config.toml
d_mlp = 1536
norm_place = "pre"
rope_base = 77200.0
qk_norm = true
extras = ["some layers without attention", "local attention windows", "shifted keys", "gated attention", "value embeddings", "hashed n-gram embeddings", "a smear gate", "an embedding shortcut", "learned residual scales", "skips across layers", "capped logits"]
optimizer = "muon"
final_lr_fraction = 0.0
Each number is 500 + 40 x the weight over its row's rms, rounded and kept within 0 to 999. Layers, rows and columns count from 0. Numbers have three digits each. The size before them is the row's rms in percent of the matrix's.

# layer 10 MLP up, 1536x384, rms 0.165, rows 395-503, columns 128-255
102:445515502468575497511544534522546475478478384483498466559484518480466501493487580490539490409484499485521508495499551467573551522446428479545500491474514446485554546498497483541373506512428481503464455480436516479496561539520492522420439470519487536541551519539478530478474467472537544416468521536524477525526483476445463526515505488495478537509463523487565461567573515528526470534446
139:542440547469503488554527480455483537527552528515517519560571517444481571490484518561520469534488410504454489494530493474481501387557529564546510545554449517502410499522436552456497517489453548488489454476538521531457519496478537530450485532552557445518543444445453508488460455511462534497503471472522422487463526607455544545506465524503485531516501515487501517554486498445602465516569
116:433529451435507455424528474616505499566455509434598508522536507516495481481463484520486556447409450461519477578441436456492509459482526518557540464524527553495531556563529489549509445574529509523529526529450458479477531432450483567531610515488481492539538514477508486469490506473541441458487498558484561510521488416443535469462462523543402510508488469486441537483445533544549486549523
085:570511453526406518457509602486555515480523497507546523527508473465537476474506482440532540551462570493565525487593468479506479509595457444483512543489518473485477419529528515569430465515501516452480477461516476472420474476521466407523499509503589592478548491485457481561466529507503503523492568547502500492507431526556514490515450546481526506546518482592542534501468439474444562531433
109:448475511592545518509559583459526510491503548439526546511516487525511485486463517451488544527477482420513549485484502504498529510505535505556501482541518506497448436450491495447504484516554478428463548503473588496458496512498513485468432462557475460523498435512474371531496455513493484461574508504513505474498485461540457540472517546502547500553569534510521497458583507468449504488445
112:512523502481492448482460536494538449480497521432468528485474475520537552489469525527493518491491474472475544552476449485527522499531462499514471536479507537406515496541458520461517426404488531537505528501474518493453500552462525523499517509569515485507555543469523578524520503468472490485543532513524519555465484491480536487504464446516520513506492546460461481425540484470579528582438
111:536500537438503520561542524502531477543580501557438405528493407485486591473477435484529388486508568442496522433514484432552455506501540524485494510450469469531514556567465490540485486487493533510473502511486486535452503475496432587551396425496532525499466525460529510509527507542458577591482495529552503544504579562528462472549475512459588537509446545550556509571442485535453491439541
119:486523497562440516454506498471507446483475507436516445472533549546556504538468542480511512467529557449435488464554577533468446548458451500535521467463483464525513496515556447433447503501488438489527552524453584510465496475476479488532427505532426494526500584528513501547492530516489574490437464542533513427445555561526536510517517503560506507542518480527506517535514498521451536574484
101:471468548489487454533540551516534502494445461430433513470512493544512470567512517558489463480519570493458457484593444466455448477492527508505467495584544507522502451509455473531438438535431554499551548581465548542497539424471509540485493443525490496508452472519530505477557456545499536445478556526456460501480575523460594527464435507484411506458511506510549459440451516539524463484551
091:483472448575547537488513466443444481534476433534462485483543451488417437506532502423486521516557487481444515494487497461461522476525485512439487478535538478532478579451538434414425580464499495486547484487520578428481516542538512507437483481437438501430441535477501482568580532524554506539576537449514504447486527409506551515509469432520475519484519468449563467504526515494526506555529
097:471482495510571501489506449437546477455481492546517509525474475514479527461585494513459504452445521450473601536450492489518563426505544469551433535493498470509578466464444419524474412466486534461478488545526533528485464471517488482511455528488564524534461498531518494511543505540480496432500490482492429493467560507515499467470574459508502569524504509580523479550602528566576500467452
098:544525528528519522458484579479554484518468521533452461497498540516548473510517501509518491490452473472468545458610418515521534520467484522502473496518516559523500523507572538524505468442478472456404487491530486516493545424483530483493482501492514475456493498500535459543400492438526445586523492477486539492486472559504538481515538507473437501550486518498503507487445503497486455472482
114:532550506525513490482527538485574464473490529552474538493465510452497435493453572568485509503453502544512518468489483522491502561495476487501445495528526508466513554490487457461451445520504539515487512531532505545473524423452497497531508502475523496497536503509438500461438566487467551566505467514541553479529469468549522487385491549481585458516615557458571543470541516400476488452459
106:527425460505527482550529409512522503473466531556514492555489461511523526513440545584537538448485423519428579498503495415569499501457485481430528557546454511485549553500452521495500475446510511465492442488559475500508520569521488507560500483548522452448473460465537473524470518507548488570475513539436499493469529543474448444497474548522542494519476482484568484478568400432495470487523
111:466454536540542551570463566566476595582519530536560527467404481515572441481485494518414437475504455450502436509528502549466465508514500566456501519484504491486589472577486447477467486438535488486490515485523518495469440491499539524513465521410501484501477508493479438555484476499529538505454423487514465574562520549519485510533548408437502497527528532405431515491499434552474499503482
117:493492492441526450510536543537412501504438494543482471512483508509489550531490487476459455578426478541428442505503495558469536518443477544539539429440519486458540563498437541472479465553543452478528525457517453592518528512440444507529505570478552546548468428500475494523448493493475601543553452577503514500483560532435536556542457489500502541513485521528542412473488494470508592517458
062:503486457501496543528506459564486458550537470526572506502525527468529508458504513475444459493551475403505489484536468557487488549487498521515530506466485509460461436499455549495505516500484436500507526502552488555484469505437527567491470494583444475545523485515517535500586539524569496459568524498443558496489537465495428442476501506435565449494480475466513483493504523443519539462520
096:581450509532536566480475496438539528540501512451497456448461416516488441546508442459457497548457494500513465451446531485527437562428535511544456518455449526496452485501490504503407482480585587479481482515435480481529544549489416528471456477496430470497467474513458458496422529459435488544475423428433486512511569433500463480545434506520527444523542504487458471580427499475495559559525
107:497486477559511577478561528406585478494563543450510517488509527549494512510599509477498562488476551537548562524580522489437425488508525595538516443582528426487473476492539492466424513461488511466559506439470536468569422531520459447555466524449567517569480569449458520466504538450500450504517445482482489519513469538509449451465465552427444467490485554481560437486439505478562481539481
098:491572471474528550512520481516568483490403494451553463507479564487427561571519499487531511518548592506497436535461510510580481527441492443432551501505557526428548457512467546569552616471463556474499479462512526542537514515540526506450469447467470526435511547444494524524526488491434518475494458487453467539453443468487460504437494526499525515513435584602441474527541524514496498492520
108:537540519494503516567469471540500497496552536500522369505489438532517477559455457510439462570509513488473499504521503501553474468458524506489467546510506531420521488459511501513535509484531419496553434507426515507549556540468528465546510559523533478540410510552487470538487535562486433538536491493455585593490497508547505510413571655448468522466494532519472477551469504492430499521458
108:445541518580466518528443454506449508509500523516562486508557476518528428507503503450444558468521578495464532566515467492467566459477525550508539539466521490537534486498478537513541469534512535452549483538466477480514532554520571512487453462512507502557549464546473487494564520550462535488506448508447474474573463529545474630460525489542479502460460542560523527572512492516515459497468
107:535506506483455465531482534516468494471484596463494510535480473458508479491547471535444475504542516524470468515546583495524505466520518412425459561475484533486565545499483476505484522439469555507489453568558506510526488440497476422519549512540488503563405531551501508485490587485546533508487439586544487479514565524519522539448496521524400528474492489508455505536563512542501560534454
103:537500448506530477529456540525409421514501513506521533448510527497469519438437537520445522564496503572474514473506483527541524497529540487432518486549479489509575481485526554445472468515434525521498580519508426474547543464529560537536500519513506505543438465500467536464510468444471431493503488494510504501497478413562510515492468562534501478443527478578536471502486537563544445508452
103:445430540480524545503506495414420536455468418484518524512484571514500539545527475522435542436512531501480435509531491461496558434435448533533427513507499589514554453491521478444548486462453600539481531486502463500491446542469493470505437501515519426571510538467465464484539509488462497488567512542463497519466550456531457563578523497576500604475482481508536570415516433480535475539512
102:506540520428538478457465486453493517491439529561473482516517474569502508519501577499443463490466492444472515514556401480519517479425505465456440481517480496426560430445434497488427494513503393491531486492513461511531540490487521485428451449445488489487477490487496564486447529576539498455509487477488444445492533551505480566492473536582475519502404498503464452484517486438524478480476
083:456480546595510527459546506497482499530530554500528457508553509452484517508488524559486549430521477531459508506496477560512552470435589460568517578522444479501504581508487447475526505434554514480499482416442505506501497520529483452560499459487493541487493499468495443474497466482519483530536483500548438461400425413526531502463441505513519509468457482462522516500447471535535509519478
091:510498485446551525490532418494492482459529523537459527559465539436483528493536530445435526422572516524514472476520507551517507425447499479538490464458500495494524571503490470510483462486499484450439471484487515565425523457493464514481558476498485542523474528542455506631484471491430526468531570455440418509495480450534463464493620521480485534447473453545492444487454514489563549483408
100:494434516528476456498479514529510524439486526504500470461511498431488517474538533503534510468621512539515489421492425498501587483508472514472506499526453484449446496431480477468457462501500531550507489523445526511514585425554523551564602482454489515480514522539493461499573518466509457518476456533473487428543553531494556425510491511523551464521511507474507456480459590508480463516507
041:574514463461574452553503425507485482573458509536495532525441481494531535463529497557462441500522455422447530485437431492544500482426469438474441499464515514524462515568432482459488477483443491509532516520485525482468520459447528528499572557525507469407532572473515510545473527529487441561432557523556569407528517500479514479487522463412441525517508486517527580463526557521387478478480
081:555518509464522459545504501573522488530451496544544583442538455443553459561512515535520523485488509540473475452448458527457474470490521461464533497486506492561516574426540479531512581479439484436469507537508547465458461485478482454523539540549497494536519559475416484512442529498493519524497520452552449520472491421441495493509456475535467523451470482536472566451536613489461489504494
090:542513570505488477502483528473429533570543527504514546400428488461519480507501500437425536505493498443468468478456527554430543457506534561495465533542449476422514493492448485574547538524545531509513506427466522487515522444421422461552447539487550445486502482465407498525531474509432533512546516482539445471508500530509528540465565514474506483531497533501442520494495513507437507490417
040:569451540526460465507530483476467475501476459486434464490469486430467543462464449551548509527556483496490427531532517557508487440565508491478441513498454486463479454520458452488421500522480524483522511453524486462492472554499453483520562530535514524529450567520529459484527498478543578461546482402470561527533538508470577584553494446493484533529535509483483556543483536516483588447527
114:480524575427534454522473489433508504560484512522514567483483501488505556490495471580423442524438460549506490474459445457463448522487564533450495465520440544440557589533470554491423499504471570463498458509561503397482527529497508528538504511531502606490532558530491493501542508502537537488546505536493517483492505476465525460481454530592451527500411464513543531554474550476491494485463
103:562517464553473446489543495486514501482482555511532485488559469478514530473462500477479508491393512494567463475549514423489485399588457427447523486445412462566433456521488463452484486576557491510541471396576398501461512507436460519512492445544484557464557425484566506466543541508497397439484433562506516486518470541499506492517445533529500539508493553455534572444499512507535456467510
118:461522505572588549463438507491555472504475498522500448478526517499455470481521510482483466506524494542452507522529506473567459444513503507501480469470485489521518435466483517579507500514524473528493598520492536497503536495478443520443601581443491478537503516542556556521504450568475507551452431543475589530516508493515476541373501505499467491543536428483479498495536489475499474485441
078:522422488509474479566504547562525442543469467531545525419496492509476562514488497521472515542488586535537553548503462535459479471494460527531566507539419549553479518550508511461538456429431483535421515541540515508434548499442529434489472519416518523553530516542469475444451489473393488430474486506535477420497589492498443513534513525385479470591536551482483534494436423521521475451467
064:537470559490521511533535510508486440571506583584543536499439560538502530528502543524518477483481502568594513487577522583498537553532466523507564486453466482500506459482492534520458509521424503491546411487491522520516521505466521515504464520481535542505487514460526508528454461467502527518555471497537516442546529547503532479464474467529385540515544491465483499477497523521552519485443
105:528515472501508364546499514485542496476485507534485514513456420479445544544466472556493504480561509574459518506523533489516524502470457553504458477503487524466479535588507509534487524495524487487482486482522506527454486514532457515422570559464476502453422510548533464421464506449499569513486469553478520513538507507511555459462458545386468544555497483446536480487513400532529457447573
113:500555542527574478496470499483389545474481483528504436533603499492500450484437474518477476503481516533495608490486519529493516507507608522542478542483469614499474503477514423519502502552525447507509547537525520563490527548498475451395559501522487482482448452478490502494551477490482450500443507471525486489509515485521519476412559464494498495512522514433470547508472473492468435563491
123:589400561473537445567527498531515480486509572455442458571531506513519480503508483486560490497530531509502481473519506523470482550572494552412539461523510469540512477525507479532526498517438487520418509466464487517513471468484505508526495511545512510559447504510536525519522427520500489539522453583507482484555541520537427560542493480552452488495540565493534560508569476532495482502467
107:595562478499470519467473551495488422506549514537494549561532434503503428474535464513559469445466517493503565477530527556499538464520461459503452460564495534465518489510532468453518476531467387445501487508487462570452537559469477505494515492452446480557444436471531511515491460482531517451491490499489512524400479495545538490519466489451522506465461527423504519506513444556485414539559
110:484470427470513502504514489515490513569572422583564538477490458476603485490546488490484468507458491525500528514489533491515525452462473546506553487535475501503442477508450484479484492495461484514547473470494545398527522560471522506541521525544571516546501473573477523555489487511501504524598521525545467444510490488472398529506501495469466499504502541469419486518477587458539482484457
109:471510566596480484503473499569475532525482465525494460528522494485479518465495498417513470511507490480463476499447538500521601517463499496445511466474481547598537498506494498544421563496451459538481541538457602460511452525464487567472510511504458527508522466534475470478442507484493490471492484492496485499511520509526493546443554480452469458515543546526476570463503477472508520472454
034:521593505532506501467463528514466593526479518468427530471440508475447531521564583476533506477515478548542517520560440519473417511445542503452495549473550477580453417427524467487526507455475531558498543544508491496518521548494517462523492523507477494516591531491490473487503487489470520485496484492512546602550544474501474425533557602491556430555507544571474431527527454519478537594573
102:452510499553508484487482453504591526481393481473481513492458512485446515461492533536566514517572507551489542474475485567500388512540480523444519565488564557512393463501471538548514518598468510561451500536519457483473474477431515639492491461501546545489515554468534488501479516488559449455451499479540519460477538492515468525514511542462519524449450458448426520543477437535502495473505
098:478483577523523445463459461469532516458553496492469520548475483500445517462538486470457589549487538499454574448478461457477490487461543538494556484461522514421483483510498446508538400520542497506525560471504488493520485457464515547499548459525599485534487475495457462536507483459476521548488450485474450469517459467513478472511455527531460479468458394549537476489514479421482476486565
128:477511524524480502478503473536461553561467495412405549521407400527488530534532527503507413542559618511439489516533396479534519511482513504536537584542493514460553543479504511532447505517463507471556537527438488457486483556445542527436511511464422466507466505470421453478553493449495516479448450497475555515551456521480595529485592496467503505560547594523478500507490408560501502542509
084:495507459465547478534486543498520457499495548517478505447528516594474493521468478495483514558566478524465484466567500474455473457510541532524488518496467512498450451520440501484511505462542455511447486460446494417411490573388502504547497474488568471539470498458443467501544498516492512481482506538485566564539532505485516490518528507495511510482496517514502534430461516409471515526466
076:527470505496488458463546560492495557398459500561560528467545549531488512543491539513507433504498466440411514521463478556508523475490493518450541549445456510481556455496497458475488429434503518464502538492510455479405520553493508487502534564521546528565544496553500455532545490510469509476517467476516413498472442482512452498521512527459463536530571499508476521521452511494490506465537
119:505507401541504474504469462510432529505539512454532511489479453537482534428547536509515502493541497453410557444539509458550425510471443421503454522481423410501562468551528438495439443459455502474481522537513522553499424521425496524483461444480508553500479529549496477551498540577508505532537502486456513516468506542481466490516438478486533508521535632550379480506456487515485508538480
098:477495456484479465522574449486598479434497506557553521548474455468482511499497536463457572497519509482491521519546496476436525522530509500505520463532445422465451512502419481448500466468522447473471546473434497459434548475507536478503447460461554477491399483483528487559540571498505490509481503460465513430501552502473470493496472448524529459533478541492464586547470492534507480572460
052:430504441489481520493468481511506427440555439511486513467477477519498462484420486464417528462483528461450556496442567457503520513408489556530504492562550484544470513459425503478536435492536503444476492418526513477520470483553433432524473538478450488541464448471473485504514556480549461446531484419460460533486484545509491482460619471504417507490446523548561501518533526506458554509547
103:532511574444542549461466507511429538479495515524483437500512495461481498611554513403459542504454465512505493507515455512478469505540409495513435474468435513501509487509497469458509505416467485515514531475451477536494503491510486485502542515449484495502481485445456505462498446527547539499535523528498433504522538501419476496480421478459551526499502539552529475515543500594494503494502
112:453503559561567540523515461502527470432533476530505526502531494499404538476553446513522502545554500501477515543493540508487552427501499484487524512497508508505420497464518473484484454473491517510456426467490535561536530432447493436560459569557440430451504376456417523493558513499483474507628468498564478511498488478444519470586478466505514527484494477434529431439445491460506519443437
106:480517435501603491515505509457462527500521498520462452510574573587513435575517544472323492450528503541463465517519460478488495445505411518487479546562482484447527569513494462520451467489473492465552491568554469426514453461448498605489476456504417478450421573518489528471540500444515512545482478525476482500473502500526520495474485508459464495518500514525477525548522477428513402519536
107:536504493553568479489425437499520484484449517568540485571541501456481556532449514535547424549506470503485458504550534475526532506464433418455461559485599510533490440509450491534578507458493400440499540436507443448433567507449479508521522443440530495465453451538476582481442450483474488460479487489496520512511469597482518527566549485477479501537447493522519464521461582485497480475476
082:535537542488461540490470493492520496529545462488477482525403537481487516534519460562421471557448459503476456489522550466485513499488473451482495540473452487540546519521493531490502565502503478452507508479537553473439503457428490514548509501504497511524557542523423496437473520552464566411533527461510512507484521545443447537525566487457492467527510552478522482433496596506470546504415
096:540490450542534423513541469475520495470553512459430564476498489482403518490517496493454512579447528506485538490500477459438508454417509538466511456506555527452501515471429565545541521475526538398496532530469450496497463523509515562530533503546488530444448493517518528508481446460504492519479463552445466436446509546500519488566481507516457490516442466454543529492527563487507463434507
125:541495531599501481488538484479543461459534518512565484513438474504463519485461471463541544500529554508515497474526500495506482555591503544494438475464509479481531551515536488445523434458514466552516571465502527535459509586511517550500462585534515508437508454524525487498509516574501480561518458496515451500552451513571482544510535479475487585487445489528508511459514513483499543388474
103:600548461452545557496551474508555513469619540487495525486523465497494532493522493439503543462491485505562534421452407487460412466441581510427461445517436535485530504493488496504479488494548489503444530444488576533541500459488475537476496543473578456506464487510517439504506517518486523499393554482534521521504465526546531516437536501461499481473470520501513515463513516434484498544469
069:412465505478460499526456441359523530511504478465475411532430536505486493488538539451549466501512536520469526508530496528493469511458501547511497487545430511415503567479496506500484550493449491507506486536453496511483471537523606443490478533495610487530436517444521474544503523524480497457568454518580455503457542548446438544532511427516514542540459456587519518474477465486474523525489
129:548442519540487530521488484428516543463489490522546509528507475452446558427499518557574555568501487473487478460574498508549532530558540449409535423530503490604543528494437513407456515500506469526480511546495469495449518509437491526476461524517498460443503481483543543528486431464488550523465447398473539520536483496514459518563539499521423474564484528476535503437470472516496395549536
122:448518453485545537492497528562469446492480461485410521534538482510494516479456511448539502454531468523493583469553477526431492522532451458477455521533512511472485487519443484409441526479518511487469446486530502491496507498482487510473531446529519474617532497394455552593459503508527445521530495439557549433498539535538523543508495540503551498439427523412472554524499543468547462529514
091:536521556497530472451487499540497491494480426482547488520486536523562527505516512526590460497537454525458555451547498590565555471604531489493492535533595523415477502485479483488623579454497497431497489460506489566470468487492516522467472543494535516513476486423477505469476437473446529463481503502522467418472523586501531516493473526481545549539496465437442421408491467460482553520452
124:561500505575480526432439522534464506498634489483538529470479524587577511494491500547486416623497477489520456551493482494517470443531513529483494504440553558492431481576539476515564522465473542499561459495380475489496492504447460500514506535554550511458444487492458494503606462448448520558477489478487491470521511511533446572496476470498642518535516462517473510518544515577558546510489
034:522501550518473487584556491525480440577485420486541509482552568535524468567474546553437560533468478501526528527467484500472466516471472548461536507506509432512518496468489558507510505418514486488530425483486563474530542503534518526438521492501402487486518503508538500517490491419489515510534517508456452568457506551494509472502413479485538451476497480518443547459471534489482409464541
095:570501428532485434454440443488452529499479412511461592582557524485523437450521469452569487479499487518401468521526466529469487592533569498496486497525474550557458527524499497527459519520519526499480500547463513418440466437521530462482455547504502543498520498501424503520516491534552512510459560493536477570520486550469450495535493457499493532444492514481461493553522497517450568455461
102:477539448489458516437491541516521484523548451494509514486569612484497444482510534463554520504489441499496509475543441551473534418452483545545482466489512458522521543447536506460444531524453418511467507532503559476520483370550521501454503557470449509555478489548510451535478478502492546522500525493566548533482494507482474502555459530377590488511452537442479484480439595506524480562475
118:530483462519544502529541536494439494514517562473526524530455483485486531520527571479492410479561568492479483553601478528516515466514471403530479464449417480557498581550503540433545549523461494498551505487485517578512480453486499466522472531475553447556519524492498532444488500527490534506548501534498542435494503569543507503570449577513544579401482610546483461501540482457507506464465
107:533552486475493515499507516545483500501474478467548519535461555487489516468495532428492466491438486482463481433504469507432515486445528482524431503486506527496525464426508431472510539515516504587467470506483465522476462467498572427525539540430414469511569487479504490466448459545449497507526531443533487464513528423459498524425561387586435467548493487516506506495526478432467474539525
135:437567513538515485469517483514571509441502480501477537513562565535525538527476504504421468517497551490453526479462529520436497424476531529465447431507492565447431592469485487445480538465552460502547497516498451564561520451495544456494540491476573465541479520538519540490523527474467534530497539437531560505522453465551444512515497484521468509501498566492499523517502519458519578445565
112:529590501556511495547555457485510461477536537426467524502534440532499550505470513503491534480510492519536433475528498503581490461468471457497473558510501494496495498530502507479424536476557471555558548514576529514547555534482503489510486523485505544494507529501459422443480438521472526505433484442481494490496465432535484609459532469539479495500449507515503471499472539528534521483428
014:544476419490589539481464579522482530466556515441471487499507482500455440528486529487439558439494504618471573451489461493425528516486462448468514465514481520528434463492531475450539446472488497494478535501509482494513510513496465466515519527481538494450583520610547506506491419516494461530532525517514508452583437462511588498577440473466555394454592487484431490469503464538440499542499
103:498441503443564441527425517479436536543504480594536503539493514487483505568454531457520538514472510616495455493526488470500448513466512537502494536506525525557493441477483437484510523576513541502435527562543511466426528463472484499492469477467402549521516544506465435540569488521514557453556481516550523458480470510512496468512518493522512470540510511466461464532512520456492512463483
100:438494465493534478491468454538553479461474426505470503448521513479449410521512534608458433481505517476477457503566425503486507531544446483464576490523468484530406438533459471518524488524521458506483487533512503451469504530553476477511508481468497462465469502520523465528495545464522456556508439525471601494492490524431508439472545496486530579576533514527520450498529515594492555618495
127:459455515506464500430503459436516471431554470455528431535536453518447488434446519513408516516493478532548455445449406493517553511490435554470503519503517536521519498397502480480523443467506475498397487460493509519505515499445497529496516514496505445550478487533486493450484527519530540546438516545425493448510452552489531533487429538493474547447440525467532494514478543522517473550600
056:490615515484566552523545459451486497438480522471495508453516549546497504491557504463462467498537514501520496509483537465530527567453460556486437531541535538519540518469478484498542473494516464500545515505504410454534490524560558503497439538473584551522524533549548543533523514419408546483481538514507568536589526489459501513515470542530468452460446520504473456515494573537543489474432
116:446520514503511534464526479479476466549499551483512523535549472489535494540513516455446501485511480451492482548475526454467499528500512485510497482507444412453495454502507494518507473558534458487514507467472508598511504524427490508454513495546491574467491468565399545514414491460414483489536447458556429454508489535509497566511472462449495452436525466542464476566489536509530537478564
046:539472513523551547460520429531496470451552475478513495485447432581495544530531505430479513545503484495477446437496546483455518429559510480487517480550479529522400538451552499491532524458475464566424496439475481474434416544440458493527539549465458510472472410493449548463515437475438478516566488487499490441511543535501485471481513496475470481464549535484480473521524466508527530434463
124:504508539547600618497579544568478484479497524535547514517543504519506468533443611498493499438532487465420477485545514549480541547470419544505494528490467483426580539504484500507486475512562566513553481511450538506563490513536525521506528507507449473510485487506480498518458488491485416498537556492524515530459432470455501505530538527531531374507476513468499449537493541468513493492498
110:468523502587591546583511536499506454420531467488524562530479465529512482476453471428425528505495459460526514475510444456543507565515395472515496511491412489463556486558496536485481430489524546465558527508453491547472521522548540521458495497509534547504443477529513584449541497530494530567490503524496492448529566450514449531476521511519475508496470575517491493527512549477511484536534
100:491487506550517567570458469507556479526496492559492465496576563480498477492495468531403510565461514516484489468506517524515502476492459528496453497506480542447520489461541504495452468517560458466421535450470542480519501502437470497523462526511452375504496503470498458469533523568514440546587551456415471476488507562475475472465469526516577528497567560496524506480505576560457528514418
100:505512449551536439515514512507476536493535532489496509519421493504494543503499469473548569495449490527374498425495537502508541456578481498467499550507462533510448535499525520456491560465488480411500440548546416538471452406521463440560468425429523546498487489565478488487474452521518476489468486460509463449408526545375507489555506469517459570544482510492487466515557487429482560439496
096:469526564471539489471486558446423456518547473537464466486504487504524503498529500573450461536545562541496456456480517510431461471516504469497466470541549442493520519507479508557505513480551497496557613466525511585489485465527525469519538453510555564488500473480527450462468539434451558556524530426517535478472568486578488441498580456429467473494523552400526465495547460494507490566498
107:507517523442453549470490515514505471450496506422535529489468450466484552513487541444401543500482525513411437484513511520430415470487488516535502502451481506495505448535533422564494496463496589505398393481498521542481549495519485478447447471465491523483526557511457500593513537540454500495490536517509522550498479538534528526486544489530539519462499507528563480535494492514493469543462
094:474464476518487486542524500515511523583555483495443533523507522562525517568433532506485571544494443471507492507535491448516492503464529559552520490474595536511444521473516455478477471490497517492441509550460476450582554450419526546606493504543493481481460543538463475566524473433502535464482433522478494471511465494429552466461494469463482483492541469479451557477422455418490439520460
035:534465488546533552511531493531474514481443498521481495540490531497456461506509453524470492548488494485515531408476538521526427481546522540542574525637435483520530552451407477482519469558489455476477532470467496489523474580525456466479482548500524476449482523533527446478560481529524451506518469399500485454488491469508556480552487517446488471532445517478398439538542515608468502437485
121:518492504533513500547533527463584456514522436534497491517562549460502498483496494510441497460468505520461501495516540461496542572570534451529482601527483552444481472499513451487557509464493492512531545503404480573481543495537475550514497462569569520497500530542532507517508603489501522445488473464512518574511500511467484526514521523527426534484475548462555509489604432470551491519519
105:588477490512603451498479511429500480551528441530557468463453481558548481522560514556551487523462584486490473441570526454511441461454578467474501473505506527539504448499544537466469502519428569500483425506569471540610585454552483465502510449544533564535409505490452461510482504482552481558541500497505474506513553445421581469515574440474505463468443485542499530502458464556452570501563
108:539456580460524557533494459506541450466473523484593465479470472517522506513486519475514479439532477456526456472497473463486444511513482424506423429498521500516446560500527538473499506571475518503505480481573452500502515457507496516517518532478536500541473564462489422446498492398547478470484491547501529435534532497539473526530515545504498518538506487455531468502462456506560486558466
107:480481485495532483450539478527462548511438436448441454490515474547464513523549560517469434503468489485507515425422501500432433552492536542475439402495495537478464497467478467521523548515465469484417517517539482536481447487539532515461631461542511510477520477522470409446500518497513470549523532560511416476475514476563535494497582497553474468510464491570480511579525413487480526523449
073:575516514521469486483465451588490503490550425449457558554460542540442471484485460495480478476472483517410386412491475461472526500429452578554510498518582472455435500429485421504471519412554559506449485521553480592515515521445567548526529495532563541513458508506520527577545556481540525526543465504459487505519532517523498500448435478471513510503463527441498454533460508467592564551535
102:529450453565465503487456496519484489475517550545459550487450577487536464487540505518486531418493521414499470394463445581476501490506454437491513542490539502505489492416487493519450475465528497507497513487502463581453484556456520495555479536516452484477518574469508477522485516477460524459451494519573487527502501546410581542493449519547412574478558427512493429506448518556516471567507
112:465523497505406477497518488473532493507442531480581561496526478485558541494492480499585537564536538445512516539458521531532485483451523507486542525462460523482542521424551488475503515504428479530508532513447541519496556440506511523473547487483430474475514425484547501434426535485423580437491520454542512529489490467496457524464449478552490522521509494458456443436413514494470543510415
104:550517478501524513450508567500477553451473520525489488547517484495463541563496540441462444470539494420536454486499521551501507544549544519514481511443523560462508566473502500533485518540451467432395444516521489495524524433544513479481527481542510492481429536482482450476448482463526472537539514497580513479547499465436479577484554504440471547471487547453543578473481524510511458455464
117:462527542477583483498522428447492528497363446561529507498573456509516488475479520481564518570550500442551450526567455537544487501419474556493495531456546472543447482472451503503456511499513536454458497459473570494501552508542499526504558540471458505539490492474541488499515460540498499555553466618488537558405511532462518514573507438528503561499511540509502447489448516505459563505491
096:529457608546535532497524519476423577498539480495483478490491557450433508545540515479453524461410487480441467548513510536459483484531515535499474529502535519484572544499542515462564611524458452446504546504514513508477596492508489563441477517422460531486509462529428472592410571501516500576503484559522504517576449476528486508523468439488448461514513476499466519542517480489529523506473
086:572623560513472432485539512557479468478487487533542502503477505536502492498511509477496497575474526465530468460567397506541471464497504470441540497422535441473468610512471513493523430429476477514502537504526517501501506523505555498544489533537441423499586537466492435552482401361463500555498536466467481533569485472546506526549558491564485432499475510534475527563463509536542450505454
027:530476414499506541545523456505427416534484505485558531415413519506539512475428492474551489528472537390465513462486573523534520503492539467479474458491526558476460445525483532468545540528545500467504566419532496445516538498492515471461585454545522501521538528498552512519495536429511394457500534538572445496483504495473515484525584450502559465487528516578514511533496460547490526444553
103:500550506478504526523484459497470491490493510474490485448590545553466514504499448522433427465462389491459507433495535501502468380460507496568419484495539479536524468526483426515497493478541577449520499525493505502538564545479511473509414383417526450436521443459479445506504543500489487525421465514420556459542510443478523514522556511537478524408533609493503502510518467510419420507462
088:569572533520556521479436512441393561448492529548520447514562488488477431474488490488506404539500448534541525489490471512468479564520452520476549487482507551447523448525551454580472446487464460507527506456436546504493466533529517519545505515451459516509431510517485498535526471500497511534482526513479460562545550491461541476549420527504476471454548469512523424501560485565500469503621
110:513545478508484533492510544521507497446538503550583498509442599474483509535529446492533462498487498517521582448440554519489592535473489517488510459438536567449505553515503486556442448494494475456511497483514493473575556484534511504407503553519498468566438493538519462494490491533531515505504611492504508499510452538422563551444476493531391488574582507528540493507401588494511562547461
105:483425519494506447533481488470469444460441503480560470495542441485473505480489508520579502467511477419490490455582489497436474465537493463499562530581469478493453504489452469525493421501537450527510527466505497494586552495457445486507542516578530470494503522525509493544488409534512493418496527539470518560547560411450442488565469526543516529558463493553550436543547521529497487549498
120:558465524501519496537486463432527511525427572480522526449532536458490560493514474533438439557602430563439460573489559454535502582484469471488486494459429478558538524557420485507482469542525443453559524484491502558492502473418427484519509506455496481447415493469477518533478457456476529507526507502495512483568477504529449480499479501544501553485462521428448486543539584480470588493481
121:538493563571517503466526523497559468514467489513470547405492521503594520506548476540537519471482520513502503518549513497481459511593524530518480507535486491504493458516556528509481503522487555442535527500521497521514513592471504536542513500503460482552543494494500482495429519567530546492489584517529476466455497518492403505530433603565549539507505559504493566563497475533495449466494
134:519526480423462465416541564487471492500532523455521495484454503501485524516527520494441425537484464480447422470527499465522624479544485431480550537489546530511469497440490502509513507503486441552499443517533503525496470443509546475475530492483528491536461489486510484486526487481481497545499533430533449484488492476429462508527433580489502440478546524486482519443405439505606441533541
039:480513531552572486563518553558483545516542516471458480474488542486430534453475496508557491516511575509551505516468500538514491476464469441534449489457498473476432421500433499490481466487514585610483462562527453575517460532473550420561475530507529490525482524474539414488504426474550457494464495541511480468558496536513463489529548473521483441620486570525446463547504506524475492495528
123:447472529485505563481549568439580444531564496509582494431502432466488477548500568518502484531451593445525488452497461479474494554524570500511474483536526532524525520495519523475498552488444546541512567525479464450462528523435498552501487529499513398636483493511487514494484511519530526548478506491511517408483516510492542502510609489531518443561518514581531515530510510561547490517434